From a checkpoint of a small transformer trained on Wikipedia.
Architecture: learned positions, biases, untied embeddings.
Training: a variant of Adam for these matrices, 619M tokens, 4721 steps.
Each number is 128 + 24 x the weight over its row's rms, rounded and kept within 0 to 255. Layers, rows and columns count from 0. Numbers have three digits each. The size before them is the row's rms in percent of the matrix's.

# down: layer 6 MLP down (transposed), 2560x640, rms 0.019, rows 1731-1830, columns 576-639
# up: layer 6 MLP up, 2560x640, rms 0.0282, rows 1732-1831, columns 576-639
down1731 114:082126087144151135097142136109078154100134135132079118144160130128146089137129063130116109154132127122158099123128120159128116151131141104143179144156147117165090120148155124088114126167141131
up1732 095:108087133126128119169119103111120082155136098122083129153089114157127107151123119109154159154111131121103178120084127122148120150169106152119138123115114135128165120128091078135119167090135135
down1732 090:136155130152140117136149181138177153136089129141114146108162114134142103135124151133139164129126119119154101136137099114118130155119100123121075137126121149128103105145139120112134097104107114
up1733 105:164168125133097142135104112137116100127110127148113079109139125178109095136135121087148109126100106176123056145166142127168105140120077110110108133094153146124112165116176144163144113147117086
down1733 089:121110166118151133106111095112148148136103111149133138118143116109093155133104078153119146118133104106075104051119146110122112123098185109140170126132152126130080087128106128121135124129114096
up1734 106:111156132109106111160124096109156168180121158117182128122139109138120138124126118111110157144110111135104118172120130111146102150099142173136113144118146166117124121190110158142130164124113148
down1734 106:142108158133157123151090119140130119121136094180183132118117159150095116125172131090153125142135164120113137159116109128138119110117158125077121130136128115142153138169128109108137105146054072
up1735 095:143152085083076138126123148138140094124141116122132130179114140124157102094154124142133129124135111139092143119137129116107174144110118126127114099143126095145113108122099114134112106095156217
down1735 092:102128190136138163127121113106153157136126137119175150134157152148129132151118130141145152169135160104149115092101128113143125097130142137113151170138141140150128157134150179136179159107072091
up1736 100:120116163122129116141112138135120163141090172116185097148123091109134113149130117114156123135112145161142176115123118104142150072105129101118124134078136149099123107082108163159097092094133165
down1736 091:152120117161159165100166132153097090118169100138124116117139153165096124133110151121110136106153129128098132131118153145141138132149145128154106089080078137178152136147145109129140161159088128
up1737 103:117146120139161168090133104091168134164107123129107144139150128128093131146149116112113150112109080157078109116122157166152130098112097113111114121111133140165086135131134135111137142155086096
down1737 093:155095100119117142140170140155091109100134130133149113120148102099142094097108123095142104122122161136137151171171133114135127141113141123135139108122138129121146146090091101114146089088135098
up1738 098:110092101127136138098090119118103145086149123095127108130124162107113121161174174169156138133179143107132142079091122128114116099132111147138145111164122158154124106116130138104136094088137120
down1738 093:104130149134108113129131113094106154135151127128123147136128079180118077116138149112166134124118127116104127118110140131176170153156144096118110126132158116119112146112114151118155142167059140
up1739 098:126123077149117162153139142154142129144132120141110101135148108154114150134118135156125170136156140127135125123095126173149137156138126133140118107145135129119116150127137137179159115092143145
down1739 107:115178161144113127126101113133105134110111173154113138120119123102166123134130098148134122147138124107137165132148129138128121110172153139164147132164155178183117106115112080103131130169131120
up1740 091:141117121132120167132124104104123135160142093117160095131161142142127114125135157119162068139088093146155116130130118093138190167147170118126119116160145133111137117119104144094156103115116151
down1740 093:099135168101151101123109134106138110121163149120090150135159118091107127156093114186134142142147142142109140141172136169135115156140076151146130177108126155153079105133139124166097109076130091
up1741 103:118123095161082168120137119147076153138133162112120093105157115097162113131157133112139120100150140167126132132119141163156124177151134118157127163093116107144105135131159096115104163133153102
down1741 101:086140155081140112141158103129111127117172083116129134114115131136116128153088136149127171099137129126129153119154093122114115101159191142089127109133113151117135175102122116130159082109063138
up1742 095:103141127124102151186139146088119107135099135129159139144144094091157119163114104110164135113158176154120142111081130152095148150118133080103160132141129120130166123135126126125154095138143135
down1742 100:147112124151149074084129120157083138130127068140120109107117111132132182152124127126152133112088091153095148170140096123134180133129132146181140163132102116158118112138105107158093186095131118
up1743 103:150167083143129136149096163074150185112123109163134075113145137106144096115101134135160142124150145137115170074150148117119127106123106109143126138147132124143139129170121142148124097101091119
down1743 110:118132209129143145123130208124121097126144114127139105127143135142143114103178113062119118124133093137127109114112116139144164098115118158153116148118133165120151142115088147104137084119136132
up1744 090:136147151089144093126140079130145116172088179149076153154113138107117140110149120138110148110133144138126117145185145151091125109111133112107120105151115120126185151163131147126121130167137136
down1744 086:093122119111128163119130214128100133105138122160141116108123135098125134119134132164173100123126097111113140131153128089091161186131132123162150120124137133066132129109131090124158111124135141
up1745 104:094162156110138139123151070149146163120101153144160111136117105084120097129123114131109101132104128133120121163091091132127161144137131143144136154134107170131112102104133123120127127141106139
down1745 098:139095085147143123129105119120068107127125103102114147125132121139160137118157113126110139122162164100146137123148136193126134134110136134146144085108163097111114128121118164120110166122133118
up1746 110:085167150096103115138114115127140129108090124133157149098116138145120126133146116132155138120142118136095104124095159136107127105157104148138179119122143130140137099121138107115143119148147113
down1746 113:112116090116150096151148140127130130120169077148079144145108057114128088092146169109143134101146098108151113138124132167129099177119137174111108116160134161142147138150142079118113084118112155
up1747 094:160104130115147100156079115145160147155086100117121102099173163167108155164149155131142075128139131148120140126121159128127156119139133107112114084112135128155079124117134086096097115125115134
down1747 095:135123126158085130097184119126163116100125146095142146100114126138124111160134128130106145130104129139153141145116154133112104123115154137097145116121156074091171146115164157144138152116118114
up1748 102:139139130106140132121133136130129124173146133140173138122095111094121103139126139157128168134128137140152130096136144134138101169179110125115100096096101183118126113146100112167124137116127146
down1748 102:087124069142099101158095144129120173109143103112120109167119121159123133125131102121135097142092121126118169140114161161148092159096101107153161137092144094136095135116129080081093107136133158
up1749 094:132135141137144119116080126133109149153082121155126181119144104137124115105177178116110098117143103118128128109134124115175149099110089148128076090124108086097135114100142158085131110157118116
down1749 100:109126119109109132084168142099075130121114160101103087110110150164128149143114098170155143159125152101125131156162145128094083125151182087157146155136106133173135129137100114133129128130128149
up1750 095:128157137117107125111136106098128131130135119125090134166129125136154152143102130065141174122149102137126144126155147130166121140129129172144127119137115169167110160162116119127124137202140108
down1750 093:101127107124139124120110118122136111109119142147125156110101099112126112115147074184124105130138129150136126145132092104062092142120139092106109116131161095136150126069119132080122121121130119
up1751 093:145126121144135152164119126092169133094074151155150146100152110129145083146129154118134102139118118099146123088094114124125160104134127133148148111142147079128137115121156072089154096115104098
down1751 096:103152138079123127135145131126087119146146111105098149149102123130116132129132096146115114108112156146137135129107099108138111127115055127122095118118132135130088114097101178164120144120136180
up1752 099:110126131167104130118163117150082095160182108105086095161141129129163157140142105153132098125154162129122128141136090130114127144112160164161163124134094117140155127161121079100093101122091155
down1752 096:129133136125116112095102148108099105134172119109099147122106120115166099104153132143124120137161128125111101103098153125114096110183143097106161135098085130131143133125140109153107133114104130
up1753 100:112110125124118116163164139126115098132155148157090149154134098143146099165128126125131066149149098099158144144131111130142122123173146148130157160128113077103167119110142093134106112113145138
down1753 109:135112155111144099102173141119146097116135163114150156084098205122123147131166096131166183152103141132116100135099135130168149141150145153167130155149116162133114153122124105157146153102106084
up1754 097:131172114154125115147146116131149167152096138087111099157181087118138146157134117136113127094111119134068107151094127141120126149120130111130139120101132171129117121162113122112127090130129093
down1754 085:158118119138118127125103099122141103144129118129151150115115135137122105101128123122137133194110148080173139118160112108135112119101136140132155110168141139127145153120111125127137150155107147
up1755 105:138165120127094112152119121140108161127117128127114090078138104124150122132137180099134136103135155154091162081105076166113158125122129128117131075123124160136110099156120151102127100099150132
down1755 108:163129143113172138122129143123100134123194163172111124127145126130138146129140117131132122139162128138115119093098190148097123132140137146176133123149181136124195087158127129079163093154149135
up1756 097:099117123090139120159096139103138152153124115099099108108104113140120135097115140152149108141095135203090121104119125148116177149129099099123083146114123079139102119099132119131072129117146140
down1756 097:096154122167144125113120164162122161111145124133137133158134134124180159141143140096115157134090142117145121121122086151146096134167137128164196101145106135140109133112139121096106154171103136
up1757 099:126159124137105102116162102152132141115137112129164130186123113132098101150091129113138152136104118100105133158127134135142181138121166141101164143163103142157093147136153105105136152153154161
down1757 087:094073152093153140129142117109114130108142145138121103084129128132142151149176103128144123122157103139125172116095172119124053128134114127139138128100151146108146122124163136156138146113117109
up1758 093:093125089133142117141151099111122103129135120093157183141130103169108136138110140151102149167123166112064087162153127166092161125177103125146161124094081129123126126128170120150126128134110174
down1758 102:124065183131133132096111173141176144135145145117132108136106127120093105112152112135160093137102154144152107136094102082096111143121170138123103151110141134129116161111131163151134129117087076
up1759 097:128131099122145114111109131155116110162105161110105105103077149115177129121166126135123118115109139142102090125142166111119105116081073168089116136140108178134178139141113121144147164096094151
down1759 088:152084112185155149083111116151105121109106097132112141154131120111102146160130175113138128115117117106121167113124081130121103136137167117115173129152137109149141122135152143144138110185104089
up1760 101:141135159138104088151095103093127120152162111170170095135114161113137069145131114057166099129113165122176120151117097136121131115153131161120126051132127117136076116125115064079107128102094116
down1760 116:102126124110125134159124147114153133078125142153082151147141119178086118128130092143138120095115138158097121104146158124126108172150105075139110151156143137091137112124134165173098096154131169
up1761 096:146102169089099094133138109129150157114162118114143126175161148113108150144183125083139062122103106137116160083155109111135096127128125151126117099097128090152125161101142131083151105145131155
down1761 087:119137121142178149134121118115119129161132136117122157123119098174158106112111112138147183126102140121098104127129106161102163099102108100171065140126145098083113142092123158142096139121116118
up1762 102:143134149156075100139100094171115150127091121136116173194125104115159169143174180150099111117156122127107105185103126143110105121114134103145117115114113107112133124135190091153140135122106114
down1762 102:128124092113136110147134129109115166100162143122120081070146098141120107150108120086147141116115135136115077106122152123140115182144113130099107128153133166131110145194132143152083122157103168
up1763 128:095087067120094151153132151145107172136088111146161139116129119125141153124183150172112084122158142116088155153157121144137143141146142116159119108122114108154100112136135094099090092124122173
down1763 146:154097143139123137150112210119119110132117166132087128117106155153120168109139102165150082127131140162121128123138125122114108115121126121100144170149133161111112094147122095109102157142172135
up1764 090:111154127135107122137076134089185089143118082165102098137108119167147118118129117156142116175123116083164115127115182146096111141142145147113107135139110144114116119106114094121139121147095106
down1764 086:147094114170120150113160141158123172122133114118141143117141093072143114168158152123110135088139136175113127173128092116122150122126134141127138092120138126151122116131144141126125145131103138
up1765 095:142143122159122149112086125088103101166110165104147067137148114099125130090142141106116109140143177146145150109133104128129131122104113129128096105145131199130116146129138131116140124155121132
down1765 093:095101144122126129130132127112107162126117166130130152108147106128117163114146123120198113127140135101166096126112139096115111126095116120107116146118112156083114112101127101114129124127143140
up1766 104:109112116188087153111172130170177154142117111119130109165160119108119108108143143175098144097147157122117140098108173167096125169112145115154089146150181140120135124127192128116147088126117137
down1766 106:168134111113153154099115164074117084108131126150149133126131130141097180126107106127107117117120102132122130146082129091165112111145095090146161146113145098132105109170159111097074142098128100
up1767 105:118180127139128139153092139096170156139142109130143162141153090121129089142135116170153188170125134109092106095096132125152138109121109114184098120119122116162147155165141131116151122116149142
down1767 098:108087120113125112122128141141094119118124117121133129120123130108122165057142127097117066102098162147152142171147109110114156164114178162073185110129094121121115101088109093108122086148113104
up1768 101:151178153152144164129108146126133133131151148133117140100138100098119142121163116111129103163144127156084140135165143167149132194114109097168131124130134164156128088099090103119139142140134116
down1768 102:159115072077117103149164130123127120128152091137146137156169159151126107133141130141133136108136140114126138107122107095139118145116160156099107113110122119073131142145131145135122087137139181
up1769 100:152107137125121110157131143101118136127126101110204120164127113121135147128155133112107130111137112136107100119144157120125141125133105148137143128117142189149130148155154107112148126116123136
down1769 095:142132147106117128130180129129136151126126103115109092094115150115130152126185157141086156137149121085114123173130092115122101098142158134116073176124118107131126161174090127122130113059096137
up1770 100:092110135147138118162130106092115168114175119173117167139091104142095150153152097114148158172135102125129133126115135142093139100147095132149176140133146118111148097161130130110133136137134131
down1770 104:134137090119078141125154117123114156136144121138125115130159094108149116157144116197115109156136119138134096125164154184149197119141152127168102118123111096125131137146125106153121114101155194
up1771 101:137106149108089140102136093126112119124093128141117122097147130128119122088170158131109132123105147109121120112123131129150132132114116091129140122100141110147100155113130119095132148105129113
down1771 104:136125144107114110124114115144158149118135147113107154133166148116163166126062117108128099121110108176156098183115152153116150132152135126125103122166137146146111100165112106122133058125146165
up1772 108:092136132149155123135132145129098172152139098137107103127153129115154111123118123155109167152139189130141101111135106109102109107104144170156121144143159104146114145133137125163151159131087158
down1772 094:135117089150084143125080144114141104101112141152105130144148088127145124111097158128139113117106100143132119141116118133118173086139146113125116136110126115096130154097114102097082129128173117
up1773 102:161138071147117165125145106054137140148102123128167104157095163135170117119117125108104137108159129156100145110132117121119112148085143142109118110106133110134142137155147119139133108186109151
down1773 111:100126081136142112158139115134124096106125128115122178152110108157128142124120145158148120131122157112126071131159174091101144145145141123114120111136099110125093131143141119100097126129149137
up1774 100:090118116077130149138083124150122138124109169132115077198108132115119126158128156191106142094106087169084118128095176089103118135159085147110145110121135136095139087163097162164148133155104100
down1774 097:114153100191108110108089159133125117105145085101118125103128150166146138108089115077185119141091172068166094157160100131178148162137148148083135149114115132113098141179129112146110109159127118
up1775 096:107165099120099154135098139149153091151122140119085172169144104126114073149107131134151135146111126158090134116127134163116162149126142113100118152140171120147098118161173095170134093127119114
down1775 093:138132168114152151099130123120101128158133150166129095117129177126126158107115121127109139142135149148130062124147133143172120124136118097162127129115125124138123158140139148134123147102132162
up1776 113:143143093132112181118108122114139149175140113167135091128141143128100135161163139131122122122136106188076125111116142139143147104117120110097130125101110118115172139129156169160118138143103154
down1776 125:134108139122169100093108175115133140104108126131162151142140091161156124109126137108069127155173143087164128126144126109072106115127160163130151131125138143135145096166153152134133164140134097
up1777 114:131128129120083116175108141161100147158150142145144098132170124088161124105157187116107106174156081166102166122097158157155139082131131099115080104164122142115145088124133114106122109100124159
down1777 151:119127094166117115123105136129125153110119108117123129186118045112125100118095108129126146117116124131089094104138121153120129169132142113137103139101106094150143103070128119120134125164154136
up1778 109:152146149123138124140112107097092119120143153122141122147128124113133086158154150162141082140113124128149131138120145092136133160127138131112154100154136178162110150178123115133151178170085115
down1778 101:129123142107134129115166171123169146129133122137116109123078123121132145109125167198128164071103134114092151160122149151137119114130139151168095160172123088092170138136118167143121100134128143
up1779 104:146096146159116139120150161141156158134131132117167140151122115122132171093152095115130114136124141112114144156137100114068192127123100134102208148157100156173117135169138143162135089096129113
down1779 098:099159118119109123115122097120131142124097129152119093120139089140157102129135132131156135128151123126129080101129169144156077142109128121097101087102130127113120104121112146123125149183128169
up1780 092:105103117130100148152167140154145137167106107149115110124107126152131164171114148141141138109136144136149141125128135123117132149129089127119085112083153106140139128113106100119119090097143136
down1780 091:135140146134101151128147118125132128137083118087137111127138143122168104087124121150090160128135126137115106141092128148149143132130120145135138100148134123140127097149137127132138144158079121
up1781 094:144104115128121082174093132159091146127141116118141147123105108086085105146124116146102119121142107142107127139137170140083074168178153110131169094097176150138132093101143083173136131114118122
down1781 093:110140107178115156103133093087140123125086141133136110111163110112174109109126177122183117114084175142153098100096086089108159143093127132112101115129097117113112129151116134126128083155138149
up1782 099:092169130097072106141128073154160125133105132084145137127128127083097128129102149104158123165114110145107123152126156159136126083162152127142104147160143149117145104140143110104154120137155071
down1782 096:127132108111114140126123138108103117116133161121104119116114119120166116133181115132112142099136143099127128108139076110119116196125101148152116106093130115137110125131121109168120103135123210
up1783 098:098101129159115124127145139140115124179096112162146143138161125143136144127118119163145141099130162126091110107156140152116146135156113121136094144092111143129101105093128095127112097161094165
down1783 105:154073110184127098130114209118140130143093107150123159099081093127120156113143101171095156125144113152153128142108142157146118148085155112116134154148129102133156130152132163149160151123107102
up1784 093:074119184094165080152150109139148098141131183150107095140149132074133119120111125136164061130172112134109108087152152124133089143149089090132113123096141137144124131117166086124087101134154116
down1784 082:149161104172108171093095119124094166134152093111116142143111111117155162129175127105110145112129120170135145117106120139148160111174142154125082093141171129057153147125090147143152096116098111
up1785 105:099123101111143141150103142129087121122151076122164164146182128082115094120124204123117156108132123140108122114139085130128114112100132156165135123111187132110123139162153100102129120158104157
down1785 101:143134154150113139134133131136129131099127161147145156122139153217122128151167115148097112139104137176073132116138133085103131129133127131091105151102142120138127123156167131143115174115132106
up1786 099:156159075116133132140129120127162139089130112110107137149146177116149129111113122115138116103114123112104117142136146127105138134138076164141123072124103120084147128146109110128132121151123178
down1786 096:100076136176152146117100144124137137138095128118145148067139103117126118168137152119109149175147094099124137117105118138119126119080160162126148154152149152130132146158149128152172196145126126
up1787 097:164145137138078128154140080161138089168106145130124154148084137112150143145146152120108157158136123108125080131065130177130140120147142149130187109126089139123136129119109132124124169123071114
down1787 083:128092159111178112110142117088111189135124105115107137121148149160122069075093124131123125105169141136106153142143117108112131148145142115177137161095137118115134136151153141130072094098146142
up1788 095:068139104103135134131088113121124138132169127114093119124117118131148085067134133141118117085128142149117110107157125111119107116145114147156166138128112199107159096153102134122089107130148112
down1788 100:097119146118126148079117122135122116103169149120073121162073127140134150140072082170133089139110075136152140114096129153125135154109105134134110113143115172129156101129106102172129115122138121
up1789 106:153109098131106122087130100071120126128094140104122153181174116103152112126141090169119122132159135136144147143107130156129161119144143119151129128117156096132144125125124123127109071149102138
down1789 115:128133109132146136150116086162117137093093094122131149124101100151102148091103144110141103141124120128138157097122143123140160162109125127128141109158119123149140141102111084123172177114134104
up1790 097:114153105123146120127102118130125134134087104161151140190126130101142168161093145118106141123145096114153141125110089165119143163131114145099124128119114132144103164097078142127138132137100123
down1790 097:135106159108113141167131101128093167095152166121138157106151105159097109087177128146127095169139128150116137103118184120119101144135102141168164108127162117115139110103146145087090135163155151
up1791 095:118128091164096140128123148108121148140124123118128111105142121159122089101121126121106162105136134136120174141110171121124121130097148162142087109102122091129132142118159119115141096101117160
down1791 091:128157141158143153150134159098086137091136131110155139115146109124117165161141189130124131138111103141135122096131142143143127142083159112106124144138104111091139121150131132143166153112135125
up1792 091:109150132122124109122136102154100095115131106164159090120123127138128115174133080134115134148177130156128127098117125117158144114140129175163086124048149149139206136127107110147140134096113186
down1792 090:107106168125141136120132148128138133158117121083090126117164142138157137090110122102112116086113132095152091191161096159089144114132129134107104177164101126152100149190168099125124091136206066
up1793 111:103121093124156138135150115100131119160113093119129111135155067108140154127124162156125106130140105144113109117140117231143109133166133129115140121130095127158098132100146084135112088164091143
down1793 104:136116109143110124139113141148092115116136139166168145128136118141158117144139107082143112153103129135125117090121149092127104134056088116154137153148158105108184130150099139122149168151160052
up1794 101:154110128126121169092143149118133140110124099128127103149149124092148111120144155107096151163134144194137106165117097130083204178118112135117115097156106083179076134118162093140123103151143135
down1794 097:151152136147160078122120137121087125126124178160116120126101118134124135170124112111129152159140102098115141111115130136148097100119152132156149140125140146113169132139112140117151161172124142
up1795 097:161163123137130138131081152098119147141135127127163143103135077087105167163151119149156149122161105116123119145119139120134162100145170132097153124120144129167163143129114142141146148115130112
down1795 087:130110144110118116122140103120102154132179113121116094123117188109148090087160122131096084153110181132117130145155133114136102169132095118122132132169111118100147137094106130100103077134136109
up1796 099:130110167135132159108125089128125120115129171137103159110173100177126127155147169125115075132146124103144095154139143091143056139107137124129133128066082135101159138120193135144100116183097099
down1796 085:122163137123102148176132178117123141153167045151122105145091153103155084121135100116096150095150152128161150103144051162120158112174120144109105141150144148145093137140096123111130088100116149
up1797 097:119138161125127095109090115111114102112097134148100131136115152143107120132125099124117123171143180136091116150123134173084154142171115128117121129125142096166119119136136108096156155108148161
down1797 092:174133130089112173167147172117071155119159090126104137103111110078171128170090165130128111054116127111144144114128109129148111101138161140192128139120137153148101139135087135131122158128110104
up1798 103:148122139137137111092165076130129129174128122119135134129081099134098127162124106119139118103165154124076121148111139140121138108146089146155151106112143104120172158099118157154131162111110135
down1798 108:080108173131116101155108130107093139114119139149157113129129162195147130123147125109137131178127124136128126127116119147124161139116112113109096114137089113131063086134130146109140127166196157
up1799 092:141140140189109116142109116127121143138121145155121151127109102096165115145173158141108157132143156131075144120146130139122173089160096157106165152134090096128121129110113140118150136145132141
down1799 105:089127175125113139102096190094132152114122116172115113105119141156157122142160112098148148127142117121129150124103100111124134120130129105090094131122126136138127102130140130169120138135165145
up1800 109:145140080128114118179092101115104134109105098162131121108163174141157116134122172162124166144211156103101128157108136157123135107153089133124158109087152084175106132133155142132128103132150103
down1800 110:093096131140164107118142094067089137152151078095111111143122123082124095154146133140114151144141147194131114122123106102144110141152085124119180159162104153157131148145126106157151137162130162
up1801 093:159125121096137092153126121136098137154101138114112158141153099148140098095136124142115128103161155131124150130137069137149134109153088125095137114112140095140170141116135135084154092126074180
down1801 102:136120132132127136093154152125080127096148147131092134075090127096131181121148108153151146132149126146152167067077130129104106143152121127134129133146148131114120087112127137160139160135137140
up1802 105:110130131127144176165082128120132104136138129108145096195125111131126139129120145145106108127137109156123091121119122144087125135110140134157087140132134135151113087165093112123149146176102151
down1802 111:132115132136136072072173128138141166101148125131110167122123143164116133134145124124097142123126133126111119140112173158165152164111147134103130137109114168163090128154154133157112161081108127
up1803 093:057142141109152143126176106177115111208115116105126133154131134079124135121110150174099133141138123118085134102159120132141154099140102113149124116149124150129176151144136153145103119105097121
down1803 100:128105098150129127134115159112100114070125148097120147143109144117133114154154104131136142126096133065143174106101121115131142131119170140143150124112148102114070092109115114147110168134146094
up1804 105:176166101089124167157125111122151133149086121124160140111128097125148091152143125106130089092109111089079134102100096162142143172065125129104145104109150156115162120130098120123127105150131157
down1804 101:072125194154126125098173121110122120125128133147130144135137138135111175101139134179155180147141130133114111159167124125108117123136152140146100148112099113125098097149137102104122140151152093
up1805 105:154122161124145144143091100124151132147108146107138137125149099108097120132159154122145141142164148127099137103116169120149134099117125128123123080160159150140153153128093149153159105104081114
down1805 101:127137141130124134113143171143090161132155125128164134163090154164131118132144104158154125128136123147154134189128120111106165183119112109137159164132117119153089148128162106121135125137149126
up1806 105:131121106140122140112128114124141133145120077149113144134128115089119086138148132088161172170108103116137119125129138140124131168145119142122095105107135148129145125148180135131108141089085129
down1806 108:115164128144118104135133129120108112117108109124159172112131143155107179144092167127126100116130130098150142095131132167179155110127161151145124142148097152148156147144113097110173156169150120
up1807 105:088138120138116121128159109098128124139136086103184120147099144160128113113151130174102164126106101140150076087142109144108162122148124128127099166095124163112085105151109129150109123139091140
down1807 097:165105119175112150153081143127135136138161146132143138113132099160107120151144106145140129165131090153106122152127116125116118082153109119136151110132143122103140146136158115117129138129110137
up1808 102:108114101134163135120122120058102115115102090091161091151077113143091097102124116148142118150107107162098118121146101146114089064157116166116137148130139149149109113154163091092137103133108171
down1808 098:130142129160129183109098107206140142153150160150122137107129076122148133192198175124129131124115185095133109137146121154126118154108096139111142139145070117135105142136100145135099137169117120
up1809 102:127125128148131103130143111108106137147146136126144115159165117103127168131144093116139078140105102112107084148151117140088121163120131133091090144134131135149130109123118050146123084111117169
down1809 101:123081123121136142147140150123111098128144156146124116140141161116164089150114099120111148129155165105153137138107160110162077137136104140140164106112143139127133131152132176159120141145152090
up1810 097:132122094133123146154108096095150171151160096127094119124120093064144160124159156154113171142140154116080113105099149144120160137102126117083119128116103154157110130158163160103118111180088137
down1810 093:129139132145153135126146117131117114120090136130149122127127160173123088123113135092132137145129131123169116193117139152120109130144157164169135111127118121127138103128103106134137138111161096
up1811 107:134176102146083120102129146081088108137170129135122126130174112107123156114097129123132142124084161153108129099098132206117154133120146129120135120086149107115101137151170112122159153135142119
down1811 096:127087144095153182131092121134164131134146116137145145132124143139119120156182160139111133146126168112112163128124092117159138124142115139161116115179123111135140131127116130130156120166132119
up1812 090:119098113114114143152134131162093106152140109138113093116152143106149113138144163132101149119140115099158160113111140111110152111122134091125141063126151167125122116123104115091126140114121090
down1812 094:100137158166099141131094089140145112101132119134119151102091123123087102111152080141128154130143142171107054155137136156120132118100130157144123149121101100137121127104112099113117132133148161
up1813 103:102152146131101096147085131088150109151142115155143110124130117121098114134106137111108079108129101128141143126105124168158155164123111120134126133094148162139129134091123135097123122142119150
down1813 098:154133098125153157122168131147130113130135139149130113129135124133166101128185120185108106154128116128069149119147173122121144126110124140139090112125111082090170108147147120122127122114161099
up1814 098:136103128151133131138164145099159104100128156168127124175155100136116089114112105134146113108086143134138117087127110144104150137132140165151124140161085143078159104096119150079131080105138126
down1814 099:126100100092170121122154144149130108124104111111141172121101124102153166169148145174146119152150129128161113129109131106106144178105085097133124094163122121146107144168112128161133148108145134
up1815 100:138151137165183160136148127155149089150116090119162138133116131082141142129141143098114162124142144097139156127109098144118120119117147117102108132118137167117122133143093189117086141108085171
down1815 083:139126128074139110149123046150156155137149154170080099166141134150182083154166152132130119118154138132120125138144169102106119137147144131112162127141141101158186144142147108112162128150130101
up1816 098:122202163145140113112105093151156148132142139109106127128128141060106154116146105165119151106169128125150142121110127167137129133098105130114164146159155145147161093159105119110162136134147119
down1816 108:131092120131137154088175129123116128107126125116102095146116147126127129143143137112115116101118123107097114137162119133134118137134148115129104125117106134130121124151147131169074120135132166
up1817 101:135130118133146158139099108137101118150132151138127089128119084112142120160107156116093094125154147088096137160146107133098117165126098147137163130142153126153105148174168151092113148123132143
down1817 096:157146128122116102144139121142163147085095096122170185142129152156113097143183174126098128162125143130173138096099118138130102087139132122169125115123116122145157128120090107149147100151067104
up1818 106:096145167126141148176145096125108105160097125112119132115087109138136106141135150108136115151109200115089106111105137142126166145165107139113123139126125116148095128153143135115152117140134123
down1818 109:095149170097093127113143148142161109115124086087094157124122117120139094139145145127136160145131120102175153113101099137126130118104145148146148096112104077133145124094109108153125140096125157
up1819 103:123129110148133177137120109156162157180119134119134156138089064130113114171116115160101114118100132116087084121064140108143097138135106150133137111129143107142111113097116126131100104113106148
down1819 105:120154120146134104101129166110094128091142131138139110099116133128156134106096152072121126149152117131124163125157161121150122117122146120149120153123184183154171114123133124119128126140124098
up1820 100:101152123129093109160124123147121120127114125145154132104093101123124139157093115171106126170156139097105161109140104167127164114128156122087149138127118146091190142120129143138157111125143125
down1820 092:131148131160134133125151197127092146110165087164074160159179149094099115122146137104125093139115125169168125103108162110149137127133142159161114097141146160140101136127110118144148128117147094
up1821 099:103121142094154131173091132124143133181161135132117109146101132128167133144156100158149167126133160075083109129135138137089099114151072118116104126125100169165125123111120128106106176139116129
down1821 110:103153114143088134139123165127146138101126105137117152091104100113164157085137157144108144113093143133116169129145099144151129126105152170134135115174113113150153119101101126111122130139121095
up1822 095:140102112152160113145078164139146152161071127121117120117113113107153153164142192105125134131171154173137112134120146140102134131122114097108118129122186114184099148134121129140160105107116135
down1822 107:135124160112137161102099165084110087117129144132133153138134096125099112101163107136123137135141148096117133100137081101103103094165184154159125122153175153126095123138139147157143119132124112
up1823 096:142156123159150118159136144112106114109123090125171116151155126164155132111118134117079137148133126151114111147124130091102170123125141135170135100137093113137161092100127111148141108119125135
down1823 094:126102145124089131110128147128098130107106118148112144105146163124104143137100137145175112119074116091166092147099110161106130135214132119139131143122177129142116134132107128140130117129142139
up1824 100:117118081160147149150138132109133178125094111090161150105145106088115177088126132178105141122129148127093157077171124115160160123131141086143120162165138113144130111124137129110121087147148161
down1824 105:140123110098128129114136149119146091130130178132149111148132110132114091136088099145090130150101100200149129176097131172100122157098076133172096098066145101124147110110125114152140147082099111
up1825 095:120149088081118164140108102112119143103085152125132146162155070089133100101148133141125149154132120161105129100100122116102167128127143109171148146130131102120142118132126152147108127105140100
down1825 082:133130144135158146114155146111076121113189113130115120137105137125172140111144134122104094112129154120167127139134087128173114119134097144123119120138123105116103138145140113091122138117126170
up1826 101:150154113151129125113086101106169152117079145098137116155151102165149119139146105137126139107139147154069126151117138105128122113143142114093107149121139139163137096163138176174103094143118124
down1826 101:124151120129111103125134105094086149148083109130093139121146116096143131139127102154061144121123128111140179105142162112110146171122135130128150106117128135139124089164158123110081166071140139
up1827 097:122142144177120107130121126101144173170118099135109108128157119136133112082115143094073126118133156088114148135151114141186138147142090124134133118118116156133103149150153115097125114172143130
down1827 102:147124113102151133199092137106092117080153133093101124129111117111142125107138098166138122112106149139153110070104066103101133147121133117110160145147168088173132107094132147140148165119144130
up1828 106:114112123168144116111152165154126141109114116162154127098112094144131125167129120142150152148096112137131132127084105113106104133163156138131111111125120128137141097133151145103099138175166163
down1828 115:148166146096087107169153107123063160132135163068133137157103165137068159129121134135108111089125100151119146110138146138145198177138128136153085118108103118131163162137082117148177128128131141
up1829 106:163111144154124137133145133150120143115086139111140137122107131102126131167133158128119107097127130133097112136149126122120120142135112117125127150149093165172130123112130108129126120118127102
down1829 107:112144068140133177158104142123168125101161160104112138133107136131197095120092131137149144118101104135110125109128144142115145120151077114152162098110182136123100141102178168101135159087143138
up1830 097:111097127152120136141123139147103106176135087129111118115102141110156088128120136169104120169128152123137163133127114122089105141142146158094164128120116132131185122121134111122113143066128077
down1830 099:138140126090124136169137125116133120127106167120115138151130138152113125099114148151139077116133123120188120144124137120130132114160135109143107136138150107142119111124137138131151058171116176
up1831 107:073160137126135110122129107116095126151117142109143105127114122145151079116154108154161126150148172149139152124135164110143134123140136137173098087128155147188136133177103117148170115137104136